{
  "num_attention_heads": 3,
  "head_dim": 128,
  "vocab_size": 8192,
  "parallel_block": false,
  "beta1": 0.9,
  "weight_decay": 0.18,
  "warmup_steps": 429,
  "schedule": "wsd"
}
Each number is 50 + 12 x the weight over its row's rms, rounded and kept within 0 to 99. Layers, rows and columns count from 0. The size before them is the row's rms in percent of the matrix's.

# q: layer 6 attention query, 384x512, rms 0.0593, rows 80-92,208-220,335-348, columns 256-383
# k: layer 6 attention key, 128x512, rms 0.0472, rows 79-92, columns 256-383
q335 073:61 65 63 42 54 62 60 44 46 55 62 57 48 40 52 40 57 53 64 45 58 35 55 63 50 54 47 35 68 52 48 40 32 74 38 55 71 41 57 43 54 37 54 51 28 40 21 55 53 36 61 57 50 56 58 50 47 58 35 41 56 40 49 45 54 67 50 54 41 41 50 30 55 23 50 60 53 48 61 58 32 50 66 53 65 63 63 45 67 61 40 50 37 22 76 63 52 70 45 55 43 39 37 57 47 67 37 45 42 60 64 62 44 54 69 48 50 44 42 39 70 60 39 55 46 36 66 69
k79 047:28 46 47 53 36 62 39 37 45 44 51 39 36 60 58 43 48 40 60 56 65 69 65 47 52 73 58 50 35 44 36 45 64 27 44 31 51 62 29 48 78 76 75 61 57 44 66 40 44 29 41 49 57 62 70 66 50 38 45 50 49 53 50 53 40 50 28 52 39 53 20 38 50 43 54 31 56 57 31 60 44 68 30 51 48 45 71 37 65 54 48 62 54 41 68 46 34 43 35 48 42 40 42 50 53 81 32 28 49 17 45 45 78 46 48 45 55 48 67 54 46 59 26 51 52 34 51 42
q80 104:40 45 61 52 38 67 44 34 59 45 58 52 54 56 59 31 39 30 69 45 72 58 54 43 50 37 29 56 46 34 59 31 67 66 54 56 54 51 65 37 30 55 58 50 40 52 56 51 52 63 67 44 55 54 51 43 52 60 53 55 59 56 52 29 55 59 32 32 67 49 33 39 77 55 43 50 67 51 51 71 60 45 60 60 66 54 61 59 47 58 53 46 89 46 62 33 32 56 37 34 44 55 46 66 56 47 36 33 62 29 53 55 64 57 43 54 48 63 30 45 66 54 47 46 36 36 67 43
q208 057:69 61 75 44 36 32 47 55 24 64 45 58 38 34 46 67 29 43 54 29 50 30 43 54 37 46 36 41 52 34 44 59 74 74 45 51 57 55 46 26 62 38 52 52 69 54 69 73 56 45 50 54 44 47 59 47 52 65 53 68 65 40 36 69 68 49 45 53 47 69 50 56 37 63 70 22 56 38 52 56 58 24 38 48 46 43 52 45 62 47 74 32 61 40 69 42 54 46 54 33 36 62 20 56 68 60 36 49 52 59 49 59 50 55 70 57 44 41 41 52 52 37 40 61 51 64 60 48
q336 060:58 62 62 37 58 68 67 46 40 56 61 67 60 31 52 43 65 36 64 41 54 58 64 76 55 50 55 60 51 57 54 48 31 60 49 53 58 49 64 39 48 50 35 44 34 46 30 66 52 61 58 44 58 53 36 52 36 67 43 33 51 58 60 39 70 53 48 57 54 56 44 39 52 47 50 45 59 53 80 66 53 55 62 51 59 69 66 33 82 53 36 45 58 39 68 38 41 51 41 40 44 47 45 53 46 62 38 33 45 39 57 47 67 54 41 43 56 51 40 53 55 58 46 47 36 39 64 71
k80 043:37 37 61 49 42 52 56 61 58 45 65 53 47 42 38 30 59 53 48 67 53 48 51 44 69 45 51 54 60 53 73 34 66 34 52 56 59 66 30 42 55 14 83 50 42 28 39 41 46 45 36 45 57 65 62 31 45 53 35 54 48 69 66 59 41 51 67 39 54 52 36 67 58 60 58 50 53 61 51 52 48 42 33 37 51 38 62 65 58 40 52 33 48 18 56 41 56 59 50 45 54 49 45 43 47 60 54 42 43 55 58 62 42 52 59 56 46 36 49 49 39 24 53 51 80 32 63 36
q81 087:63 49 39 51 49 57 71 16 58 51 56 64 33 56 45 42 43 47 51 40 39 74 57 61 58 66 53 53 67 66 51 57 55 37 40 49 60 48 59 38 58 37 58 49 56 51 58 32 57 20 55 62 44 48 79 52 61 40 30 64 66 51 62 65 46 61 32 51 53 33 48 64 81 50 88 44 41 42 50 34 34 57 48 53 66 43 51 36 70 47 64 56 44 48 53 65 38 51 47 45 60 26 52 59 41 50 49 42 46 20 60 55 29 23 50 53 57 60 59 57 72 48 34 39 31 51 64 30
q209 078:28 43 50 39 53 67 54 33 50 49 76 58 44 52 60 40 40 58 48 34 33 72 49 54 50 63 59 57 56 65 57 47 68 53 39 41 61 59 46 45 42 49 33 51 62 45 51 43 65 17 67 54 40 34 55 49 49 60 49 75 51 53 49 69 31 53 37 54 33 32 36 54 54 20 69 36 42 51 46 40 32 50 40 42 67 34 46 48 78 46 59 41 57 46 42 56 32 45 34 45 48 33 35 55 50 48 51 52 52 59 59 58 29 47 44 38 43 48 57 65 67 54 38 33 28 44 51 40
q337 060:73 63 42 48 53 31 63 46 30 42 40 49 51 47 54 46 74 39 37 43 48 44 55 45 41 51 49 36 72 60 45 72 42 60 38 37 59 52 51 48 42 40 24 53 47 39 34 56 53 45 54 49 39 47 44 43 52 63 46 39 68 49 58 51 62 58 63 72 47 54 61 41 47 26 66 81 66 53 73 33 60 42 69 50 56 38 45 54 66 51 43 59 46 31 56 51 60 60 56 71 30 41 49 58 45 41 43 56 55 68 30 52 41 56 60 54 48 47 76 22 56 36 51 58 52 56 53 45
k81 046:44 38 48 39 40 58 58 38 65 44 52 42 20 48 42 47 45 61 64 56 69 59 42 57 67 56 50 41 56 23 49 36 68 47 32 47 60 44 33 46 63 48 56 51 50 31 51 47 40 17 52 44 63 59 57 57 48 55 51 49 56 56 56 58 32 58 35 69 50 61 30 39 38 45 71 36 59 57 31 53 38 57 28 35 40 49 60 30 83 52 44 49 65 32 62 42 39 35 49 55 46 24 50 49 63 53 41 39 61 34 44 50 77 40 51 64 54 30 55 59 34 43 40 47 70 36 62 44
q82 118:66 28 62 45 50 67 51 32 71 45 47 56 32 56 59 22 56 49 54 26 67 58 37 53 63 78 54 35 51 52 45 52 40 65 41 57 66 49 51 27 47 33 51 52 54 62 35 37 68 26 59 58 59 51 60 65 64 52 45 50 48 42 66 66 62 80 74 64 54 32 53 25 57 45 54 39 70 60 53 43 40 59 49 26 65 48 69 42 80 64 46 48 52 53 65 46 54 66 25 66 33 21 71 70 43 47 45 36 39 59 49 55 29 49 62 48 52 29 43 59 53 47 54 41 61 54 55 42
q210 090:45 36 65 40 40 53 38 57 45 54 45 48 59 45 63 42 40 41 55 21 58 74 40 63 31 62 38 53 38 43 44 48 64 63 39 48 54 55 44 36 37 46 33 53 77 44 46 61 46 23 60 51 53 68 36 53 65 74 52 46 47 53 60 82 59 46 59 61 47 51 45 50 40 28 56 31 60 54 61 47 57 28 42 30 47 44 57 39 68 58 66 39 68 34 61 45 41 49 44 46 36 32 47 70 64 50 46 55 60 72 48 74 41 40 55 50 41 37 54 61 56 54 24 37 57 49 41 43
q338 079:72 55 67 32 51 47 78 34 25 53 54 61 50 42 46 35 52 50 43 40 82 34 52 55 44 53 61 22 64 64 52 56 54 64 25 46 75 44 51 57 65 36 51 53 53 54 28 56 57 25 58 55 50 45 50 56 38 58 41 45 66 45 65 51 50 65 42 60 44 55 43 48 57 30 61 48 70 41 66 47 63 32 54 55 57 44 60 43 50 52 42 46 52 37 64 57 52 53 44 65 39 37 50 54 66 45 32 41 66 57 44 59 38 45 70 46 37 54 58 58 55 55 44 38 30 53 62 58
k82 046:38 70 60 52 40 71 11 53 30 55 58 49 30 51 47 63 67 36 51 68 63 64 56 40 74 60 41 52 50 48 24 44 50 46 52 59 41 45 28 25 60 53 50 55 54 49 41 52 50 25 55 49 62 74 65 47 59 51 67 76 25 48 52 65 63 49 47 64 47 34 33 21 51 57 83 49 56 51 26 59 36 68 45 52 29 53 72 41 56 62 56 32 60 47 71 62 50 46 54 41 57 36 42 40 52 68 45 45 59 55 47 60 44 32 42 53 49 42 48 59 45 55 12 62 59 31 53 51
q83 106:52 34 29 59 54 57 53 15 73 38 50 35 63 45 46 58 68 44 71 43 37 45 57 45 36 37 51 59 41 70 59 32 45 50 50 45 52 56 74 55 55 57 59 67 54 29 49 35 37 56 66 47 31 34 69 51 55 39 45 53 45 65 51 42 48 65 45 59 49 15 65 59 64 36 39 51 32 46 61 61 66 63 42 58 53 57 43 57 56 64 51 56 37 43 44 65 44 60 54 66 56 53 51 47 50 54 56 58 43 27 51 39 50 44 51 46 56 64 74 52 52 71 49 50 44 43 48 50
q211 069:53 49 27 50 49 57 57 42 46 42 74 53 56 59 34 48 45 54 44 69 36 55 58 42 43 53 68 51 66 75 67 38 32 58 53 43 58 59 59 54 44 55 44 49 33 31 57 39 46 31 60 56 48 35 54 43 46 49 51 59 42 51 62 40 50 65 33 44 52 33 60 47 64 34 42 70 36 60 45 44 46 73 42 45 65 53 37 52 65 57 57 65 23 57 34 55 39 53 32 55 60 31 37 46 36 37 57 50 46 47 51 28 34 50 48 34 51 75 60 62 66 55 59 49 46 42 51 57
q339 059:40 49 30 61 50 52 25 47 59 33 40 47 59 69 52 54 33 55 44 51 44 36 65 35 47 47 40 44 54 58 41 55 36 59 61 45 36 57 43 58 23 43 42 61 32 43 61 34 29 69 42 68 26 49 36 57 55 60 52 61 60 56 48 41 55 50 55 62 49 49 51 37 47 54 32 75 39 57 49 51 50 60 64 50 37 44 26 69 48 52 54 63 38 50 39 58 35 54 61 56 44 58 53 34 47 43 68 53 36 42 48 53 45 45 48 51 49 70 51 36 58 61 64 52 63 44 45 26
k83 050:44 60 54 45 42 32 38 42 32 52 34 40 29 49 54 60 72 42 60 55 55 67 36 68 56 45 45 34 62 29 26 53 49 74 61 54 27 36 71 40 44 52 21 58 69 44 45 73 64 24 58 54 51 54 46 48 47 53 56 58 42 49 55 42 44 42 43 64 46 51 40 32 48 41 70 38 43 60 44 55 58 49 50 38 31 49 54 42 67 60 39 51 60 44 60 61 59 43 58 24 42 34 56 63 48 59 47 53 65 64 41 51 55 22 61 38 58 42 41 63 30 75 58 59 56 69 60 39
q84 111:40 58 24 57 64 59 33 50 55 54 57 35 62 47 45 69 45 55 55 53 24 33 47 33 46 38 71 48 57 56 51 53 42 31 53 31 42 56 39 73 28 44 47 54 54 53 57 44 48 52 54 61 51 56 52 51 38 51 61 51 51 33 48 48 49 40 45 67 50 48 53 44 35 36 47 73 28 48 50 46 55 55 44 76 36 57 46 61 42 58 30 52 41 47 39 55 53 47 51 43 68 61 54 28 37 41 67 68 37 44 39 25 48 47 38 51 51 55 33 39 44 54 60 43 44 48 51 77
q212 096:45 51 39 52 64 52 51 44 58 43 47 41 48 62 41 46 64 50 40 75 37 25 55 29 67 39 64 41 67 41 47 44 27 40 58 33 41 54 47 73 42 45 62 62 35 54 42 34 41 73 41 40 44 47 65 48 31 32 57 68 31 49 46 37 44 62 51 41 63 50 57 40 41 48 35 69 32 45 39 45 31 72 56 40 54 46 38 49 37 53 14 53 35 60 37 43 47 41 61 62 63 63 59 45 29 35 72 56 47 41 50 27 60 43 44 51 46 56 38 45 42 43 64 58 52 50 58 61
q340 070:39 48 34 58 62 57 40 59 46 57 53 30 41 68 60 62 60 69 30 52 31 57 53 30 55 55 70 45 58 44 63 51 51 18 55 46 45 56 32 59 55 46 34 52 38 53 57 42 33 59 33 43 51 32 72 40 48 53 55 64 48 44 53 58 44 50 63 55 82 54 48 69 51 52 27 53 60 48 43 46 40 52 32 59 36 42 48 62 49 57 45 50 37 40 21 55 67 34 40 66 70 40 57 51 56 53 60 57 51 58 47 51 37 61 56 44 38 27 42 53 48 28 56 55 53 54 47 57
k84 053:68 69 60 39 60 31 67 44 51 34 25 55 52 48 45 37 67 60 53 41 53 37 29 77 47 49 46 52 61 68 54 58 46 53 77 44 30 60 62 65 46 47 34 48 51 78 43 52 47 60 60 32 26 62 60 67 51 64 75 44 53 53 42 43 55 48 54 35 63 61 70 60 43 62 55 43 48 51 67 60 71 42 67 66 64 50 53 55 44 51 38 54 54 62 51 64 69 39 56 44 60 67 53 63 50 53 57 54 42 74 47 69 62 49 61 65 56 55 36 39 39 42 68 41 48 61 43 66
q85 095:48 54 42 53 59 75 56 30 71 33 57 58 49 65 58 35 33 42 66 43 45 62 51 39 52 43 36 46 71 43 56 31 28 49 56 39 46 61 62 54 46 41 59 38 44 31 49 44 51 51 61 53 49 51 72 49 35 49 42 42 62 40 53 36 47 72 50 41 78 51 42 54 60 11 53 46 38 50 60 46 30 51 51 51 65 48 54 52 54 63 29 39 59 42 54 52 39 67 39 56 48 42 65 68 43 64 65 45 47 19 47 36 47 53 57 51 53 51 32 56 76 64 54 31 46 55 81 42
q213 067:51 65 50 41 66 58 64 31 36 54 61 49 41 62 44 44 32 52 43 39 30 51 49 60 57 38 67 57 68 48 56 45 40 58 39 38 61 50 39 42 71 33 63 52 71 54 51 33 60 36 59 52 43 33 58 53 41 58 46 57 62 34 61 65 43 60 56 48 57 43 42 46 41 26 65 50 26 43 37 30 32 56 39 47 69 38 37 37 68 41 47 43 46 52 53 44 38 31 46 36 49 49 41 47 45 46 53 65 46 61 43 34 46 46 51 48 50 43 34 61 52 36 60 51 43 59 60 60
q341 061:57 54 45 43 62 73 61 31 62 58 54 65 56 44 48 47 44 41 45 48 51 47 57 45 61 42 64 46 51 62 38 39 12 36 42 44 60 55 58 36 57 32 32 48 18 61 39 40 37 55 54 54 44 43 49 39 56 58 33 51 62 42 64 44 63 63 42 68 72 51 49 37 43 40 30 69 56 52 70 72 47 51 66 44 60 49 38 58 62 46 26 48 36 26 56 61 67 63 61 49 55 46 38 56 41 57 55 40 45 52 59 57 40 44 38 48 66 48 32 33 57 66 58 57 62 37 64 49
k85 048:44 61 53 38 50 37 65 52 53 40 59 61 32 42 51 65 67 54 48 60 52 52 24 57 58 48 54 32 56 42 61 50 61 48 60 60 40 42 41 42 49 46 26 48 53 50 27 69 57 23 44 54 55 61 50 59 58 59 52 54 52 53 67 53 51 48 37 70 59 55 36 71 59 53 54 50 53 59 48 36 61 41 27 51 61 54 72 36 77 68 44 41 58 39 54 28 53 54 36 48 33 40 57 55 39 36 48 65 59 52 66 72 58 44 46 53 47 43 47 54 32 39 47 55 69 44 62 50
q86 099:53 56 33 57 69 63 55 31 44 52 48 73 32 36 45 71 35 69 49 54 32 33 56 50 38 44 46 62 41 61 50 56 38 20 59 52 56 57 32 39 47 61 41 31 50 72 53 36 51 45 45 50 49 49 34 37 61 45 54 66 34 32 53 66 73 41 54 39 53 41 57 47 46 71 59 38 39 39 44 50 21 43 50 58 63 59 37 54 35 46 62 47 26 56 60 59 64 42 74 61 57 33 32 27 49 49 67 45 41 66 48 50 35 46 66 53 58 49 37 34 50 69 41 56 67 44 54 47
q214 070:48 48 27 44 39 62 49 34 36 47 58 39 45 43 56 36 43 64 34 45 46 58 38 39 29 41 65 70 52 62 47 60 69 41 48 32 49 67 58 58 39 59 42 42 55 54 49 49 54 23 61 47 49 39 38 47 51 47 54 79 34 41 46 71 53 48 47 50 43 46 42 45 59 35 47 57 32 45 36 46 38 38 50 34 54 32 42 39 45 42 46 49 41 65 27 69 41 51 48 66 41 52 51 34 49 28 63 48 46 62 55 46 50 51 51 66 63 55 50 66 41 67 47 57 45 52 37 38
q342 073:45 66 44 38 36 30 59 53 37 61 42 36 50 52 35 48 44 57 41 50 39 34 35 35 43 45 49 30 63 54 39 56 45 56 47 38 52 49 34 62 47 46 54 52 56 55 40 46 55 35 49 56 27 49 52 45 22 36 48 65 50 49 61 64 43 64 68 55 41 37 78 50 41 45 49 69 37 49 41 33 46 58 38 30 36 44 43 64 65 60 43 48 51 49 26 51 39 46 60 56 26 47 61 46 38 29 57 58 48 63 38 25 41 32 62 59 32 70 35 70 45 52 71 48 74 62 36 37
k86 053:47 25 49 49 53 46 40 49 57 46 43 47 35 53 61 56 28 44 71 50 50 58 65 54 49 60 58 40 41 21 33 49 67 67 24 57 38 29 60 33 49 69 49 40 57 26 65 48 47 35 73 60 66 41 39 47 48 52 49 31 70 47 35 51 48 67 31 72 38 46 49 49 30 25 47 60 52 57 51 30 59 52 34 38 43 48 61 22 58 74 56 54 66 71 54 65 43 55 45 50 49 40 58 67 58 40 39 43 73 29 45 43 61 54 45 50 54 36 86 65 50 74 39 56 23 54 67 41
q87 109:44 47 41 42 54 46 64 63 47 60 35 35 39 42 54 50 32 59 37 50 41 40 44 40 53 45 43 31 64 68 61 42 56 33 49 55 33 57 26 71 46 42 26 53 59 68 47 48 65 55 47 39 68 40 43 37 35 47 43 59 35 58 43 52 47 42 56 51 56 44 64 38 36 60 62 50 12 39 43 43 34 72 52 45 43 32 30 57 45 36 65 36 45 46 29 31 31 14 66 48 45 53 56 46 50 37 62 43 55 60 48 51 45 39 74 49 41 74 60 66 53 39 59 56 51 68 53 51
q215 070:39 37 66 50 64 75 65 52 58 49 61 44 59 53 47 44 33 60 62 37 36 70 53 38 49 48 74 45 57 60 53 52 90 45 41 53 40 53 55 62 47 45 42 50 37 37 54 43 71 31 46 55 65 27 40 35 37 56 56 58 60 51 46 50 25 48 47 48 40 39 33 74 52 44 66 60 42 58 36 51 21 45 51 51 53 48 65 50 57 47 45 41 39 45 29 44 36 28 43 44 30 58 38 33 63 43 47 34 51 43 53 29 41 51 54 38 53 38 42 67 58 51 67 45 46 32 55 49
q343 068:42 40 45 51 36 16 53 57 59 47 54 43 54 41 53 31 53 61 43 62 53 41 29 36 35 38 40 52 56 50 33 50 75 61 44 38 66 60 34 60 50 56 67 61 74 48 38 54 62 47 56 31 62 51 58 59 52 52 45 65 24 63 29 51 48 37 48 58 36 47 66 50 35 61 59 41 43 36 46 48 52 40 44 37 31 27 45 44 41 47 53 30 46 61 47 45 62 45 51 46 56 52 53 53 54 21 50 55 52 65 35 46 49 39 60 49 45 49 51 59 16 37 45 75 37 49 25 32
k87 057:43 57 42 34 49 62 63 73 55 55 46 47 54 55 51 61 52 60 30 25 50 64 51 60 54 64 59 59 46 47 59 64 38 48 39 40 55 50 49 63 34 59 49 53 24 76 54 25 45 50 65 51 59 41 46 60 35 46 56 32 53 34 45 43 51 40 44 54 34 37 58 35 45 53 51 47 44 55 38 39 38 45 42 47 47 64 47 53 65 33 61 66 55 61 43 47 46 35 43 62 46 51 48 39 52 48 64 49 67 57 44 34 41 59 17 39 40 57 66 66 47 31 41 31 43 57 40 55
q88 115:68 66 53 29 33 26 49 78 45 75 48 45 54 56 50 49 52 67 44 51 60 57 40 49 41 46 37 53 60 38 35 51 63 49 50 26 69 51 28 42 45 49 52 34 46 61 44 78 53 57 40 47 74 60 47 49 51 48 67 30 29 54 40 53 46 38 59 58 43 70 57 43 20 74 61 52 61 56 42 33 60 36 33 35 44 47 43 61 71 58 59 54 36 57 55 40 61 48 59 32 30 62 31 48 44 42 49 51 58 70 41 62 59 54 48 35 45 43 69 48 53 40 62 53 51 66 31 60
q216 068:68 45 58 45 32 37 45 76 74 65 30 38 61 37 62 52 37 47 52 33 68 54 40 62 39 46 16 49 29 20 30 43 61 49 54 41 48 55 53 37 48 63 54 53 60 57 46 76 46 69 40 45 70 72 34 61 57 60 64 20 42 53 33 51 54 45 49 42 45 65 57 39 30 74 48 40 67 58 58 44 85 26 44 49 29 59 58 60 47 53 68 51 50 49 51 52 69 64 49 43 42 63 63 62 63 62 49 51 57 57 44 64 73 48 41 48 39 50 62 59 31 38 41 56 37 54 45 60
q344 058:56 50 69 41 39 32 73 63 44 54 49 38 47 38 42 52 52 67 56 30 45 47 41 66 50 58 40 64 54 28 44 41 51 70 50 53 64 33 41 45 52 59 75 59 80 46 53 73 41 26 54 57 53 44 51 46 34 27 47 26 53 47 47 58 34 48 43 48 43 49 54 46 51 38 58 35 53 58 43 46 56 52 41 40 54 56 68 49 62 44 38 65 53 63 57 44 41 46 35 43 39 52 42 44 65 56 38 39 57 40 50 37 56 47 56 48 44 39 51 50 55 37 55 47 56 65 47 55
k88 060:45 28 42 60 63 70 38 46 41 53 51 70 65 50 36 47 72 39 53 53 49 38 62 24 45 72 61 55 48 92 45 56 40 34 67 59 55 63 39 41 60 44 70 49 33 65 55 25 44 66 43 34 35 47 56 50 37 56 32 80 30 40 59 62 39 62 53 29 43 51 58 50 71 52 43 44 54 35 39 80 46 53 62 56 36 67 56 61 52 43 43 44 46 41 51 52 62 35 47 67 64 61 55 46 51 57 56 50 34 63 41 42 50 70 52 46 50 68 27 38 68 50 57 40 41 67 55 73
q89 117:61 71 43 43 44 41 49 62 48 50 65 45 45 59 39 33 63 69 24 53 31 54 55 22 72 58 69 46 63 67 56 73 62 56 46 26 64 55 42 70 71 43 51 51 53 57 66 61 39 39 57 56 43 43 56 32 31 54 66 32 54 35 51 45 32 45 50 68 34 42 52 73 36 56 52 60 53 51 50 30 39 35 50 42 29 47 60 34 58 43 39 63 25 59 42 48 46 57 47 36 40 70 38 32 54 35 58 48 49 56 39 32 55 42 39 57 30 37 61 62 49 41 58 52 49 47 29 97
q217 077:56 54 50 60 47 43 55 66 39 59 43 40 54 59 59 55 71 41 30 58 33 38 67 53 46 59 40 48 50 49 45 42 45 44 66 44 49 58 37 96 51 50 65 50 51 56 48 49 42 69 29 38 54 53 73 55 44 45 51 26 57 55 38 44 55 47 57 52 47 50 66 57 43 60 69 46 49 42 56 38 33 52 55 64 42 54 35 48 40 48 40 51 35 67 59 55 54 56 46 46 43 50 55 48 49 33 49 60 49 59 43 43 63 41 53 57 49 56 43 36 53 30 57 45 53 62 50 67
q345 065:57 54 49 71 44 65 32 69 49 55 72 49 64 60 44 42 59 52 51 49 41 52 59 55 66 67 50 70 56 67 62 48 68 46 45 66 48 37 41 46 51 33 42 52 55 34 73 58 41 61 34 47 67 61 68 54 50 57 48 36 55 49 50 45 64 51 37 42 68 71 40 54 33 47 47 36 74 74 42 52 47 64 33 75 57 58 57 53 36 49 57 52 31 59 51 46 53 30 41 23 91 50 55 54 65 47 40 36 41 45 58 57 42 54 51 39 41 40 34 51 65 42 28 47 70 33 43 65
k89 055:56 68 45 49 63 40 47 37 61 33 45 40 54 51 46 43 40 56 52 70 59 52 63 37 60 36 45 45 51 41 44 37 39 35 75 49 33 70 48 60 82 47 43 53 64 73 41 66 47 62 45 44 71 68 52 64 47 60 55 78 28 57 56 50 34 41 35 48 51 56 56 27 35 61 55 58 48 36 54 58 62 82 49 67 51 58 28 49 32 51 59 32 67 65 47 62 59 36 76 60 61 62 39 55 33 49 57 42 34 55 53 47 40 44 74 66 57 35 55 50 37 67 52 65 41 43 50 62
q90 121:68 48 64 51 42 30 56 42 38 49 43 52 51 43 45 24 62 52 34 36 31 41 54 36 55 33 63 34 49 61 52 82 30 72 50 54 54 33 07 48 69 67 24 45 65 33 38 50 49 31 47 57 34 24 62 55 42 47 56 68 53 48 40 65 59 41 37 54 40 53 38 53 51 35 61 55 58 56 31 40 58 35 45 25 34 41 35 53 40 43 49 44 51 51 50 59 26 45 50 67 39 55 60 35 61 45 62 47 36 66 37 26 39 52 47 72 50 46 61 32 50 27 65 56 64 52 48 78
q218 084:50 29 76 48 54 71 74 56 45 42 57 57 38 53 47 45 46 37 54 52 47 67 50 54 67 46 57 40 56 65 62 43 54 64 51 56 54 48 36 36 50 41 68 36 37 37 58 39 41 36 57 52 47 29 47 34 60 54 41 52 84 46 68 55 57 49 45 65 53 51 38 68 46 29 54 38 46 49 39 34 52 57 47 42 61 50 67 56 78 49 47 48 46 37 38 38 44 51 19 49 37 39 59 30 71 36 33 50 45 52 53 44 32 52 67 44 65 38 48 62 80 39 40 50 53 53 62 37
q346 066:32 30 70 50 52 48 65 52 57 48 45 30 55 51 71 61 47 56 37 53 58 48 56 41 39 44 65 58 56 48 34 54 50 71 36 72 45 43 50 53 57 48 54 49 47 44 41 53 46 37 57 45 54 56 45 55 58 37 34 30 69 34 59 70 46 76 40 60 46 56 30 49 40 35 58 51 56 56 60 56 40 51 63 35 68 46 49 27 47 31 47 47 51 55 60 59 60 56 61 49 59 18 56 47 54 48 40 57 70 69 49 37 15 37 44 32 63 48 66 48 44 40 47 62 46 59 50 62
k90 059:44 54 60 37 40 58 54 52 56 43 45 42 54 70 78 56 50 58 30 53 58 57 52 49 59 47 49 73 32 42 42 66 73 59 46 40 48 51 52 50 39 54 43 76 84 69 52 62 34 42 62 25 61 60 34 63 56 38 74 22 19 49 35 61 27 27 32 57 24 69 36 11 47 60 56 48 50 43 49 66 61 60 66 61 39 67 54 48 61 23 49 37 64 88 63 49 44 45 69 54 33 56 39 58 25 56 51 51 52 51 34 56 42 48 36 44 48 45 44 64 22 47 37 47 42 37 43 50
q91 132:55 51 53 58 46 57 49 46 57 40 72 55 50 39 61 58 67 36 34 58 49 59 50 44 63 54 56 44 45 34 46 50 19 60 58 50 68 58 44 44 44 52 57 64 37 41 46 53 64 46 54 30 66 56 58 51 64 56 34 36 27 41 57 53 50 48 52 45 46 53 65 26 35 21 58 22 43 58 50 55 53 43 59 26 32 68 62 39 58 56 62 36 43 56 48 46 47 79 55 58 42 47 69 62 35 58 39 60 71 52 56 59 66 57 52 39 44 45 83 34 41 60 47 43 25 52 40 58
q219 095:70 67 68 55 61 61 37 40 56 39 21 44 58 53 61 62 62 33 32 50 53 64 52 48 47 38 18 48 52 34 40 26 19 53 62 53 33 50 60 38 64 60 44 69 61 48 50 73 16 75 43 43 54 58 44 51 54 44 52 11 35 57 44 58 65 55 56 46 58 45 70 44 49 46 59 36 62 53 77 58 71 50 64 56 39 43 46 57 31 46 52 53 49 55 61 53 64 52 56 49 60 60 64 57 52 63 47 41 57 50 56 74 61 53 62 55 52 42 43 32 42 63 69 45 55 36 62 62
q347 071:47 53 60 52 45 47 56 23 62 22 53 52 52 50 38 51 57 30 38 44 49 85 55 62 50 50 35 66 36 64 30 47 32 65 53 49 37 44 68 13 61 63 55 58 72 43 90 41 37 54 49 63 45 58 36 57 64 51 58 18 47 66 40 54 55 46 41 34 58 37 63 22 49 36 64 52 62 44 62 56 64 43 49 50 62 65 59 40 36 59 58 60 30 48 49 51 50 71 60 57 69 60 41 63 48 65 41 41 57 47 59 51 44 50 42 66 48 48 50 33 60 70 54 46 30 34 75 65
k91 058:37 60 56 72 69 50 52 49 52 63 34 39 66 54 55 68 40 32 65 39 35 27 67 21 61 52 33 43 60 58 61 54 54 45 40 54 46 60 66 45 50 53 67 32 32 49 66 25 45 57 48 53 54 62 69 38 49 44 37 84 53 36 49 43 63 45 43 37 57 56 21 45 60 32 50 48 38 42 49 51 65 40 56 64 62 61 45 72 17 45 54 50 26 39 48 43 44 36 46 66 45 47 49 47 52 47 38 32 51 35 40 47 56 61 57 40 43 47 48 52 52 49 36 45 43 36 63 67
q92 126:41 27 58 56 73 61 41 32 53 29 56 54 46 53 57 43 47 36 65 63 52 48 39 39 48 51 28 50 42 57 61 39 38 48 49 83 37 56 57 37 79 57 52 40 48 31 42 35 54 53 53 60 54 43 46 44 62 56 62 65 71 52 68 48 62 49 39 40 67 38 27 69 69 55 41 52 57 53 46 64 44 54 70 64 68 64 57 27 44 48 73 58 75 43 57 55 46 54 55 63 63 35 54 48 48 66 36 61 38 60 62 52 50 58 59 72 55 48 22 44 61 47 39 52 59 38 62 48
q220 068:44 41 32 51 60 61 52 29 36 42 61 41 35 65 51 45 45 66 47 68 37 36 31 46 39 53 55 58 48 49 78 39 43 51 40 58 45 52 48 73 55 43 64 34 42 44 52 40 60 37 52 57 53 26 59 43 63 43 53 67 64 37 70 44 54 50 32 56 55 48 43 68 62 37 55 55 33 45 37 48 01 44 55 41 82 60 57 21 71 37 55 50 46 57 55 48 27 38 50 48 60 40 45 39 47 32 44 48 48 61 51 30 54 45 38 84 67 74 27 45 64 39 48 47 41 47 40 43
q348 063:51 36 60 47 59 62 41 47 51 48 50 66 48 62 50 56 63 29 57 61 64 48 50 49 44 53 36 28 44 46 65 45 29 53 34 60 32 42 46 56 60 46 23 24 38 52 44 47 41 52 53 63 43 73 73 57 51 57 64 59 68 57 62 35 60 57 42 47 53 43 49 55 54 45 33 62 64 46 37 66 42 43 51 65 67 56 53 40 49 51 60 57 76 41 58 51 49 53 50 67 72 39 55 59 56 60 56 54 40 61 69 49 36 68 38 58 54 49 45 24 70 53 44 43 43 38 59 58
k92 066:45 80 39 61 43 67 67 45 64 48 68 51 49 46 48 56 42 49 60 55 67 69 63 45 48 69 68 48 68 47 37 43 74 68 57 44 51 36 58 55 47 49 68 68 51 47 42 48 48 23 59 52 42 41 51 43 36 51 62 57 42 60 33 35 36 56 40 57 56 60 30 55 33 35 45 48 45 57 41 52 58 78 70 63 29 30 58 46 94 56 37 55 46 47 48 60 49 33 33 45 51 43 42 56 56 52 44 55 48 47 39 47 69 37 61 53 66 53 44 62 41 62 35 54 46 60 43 62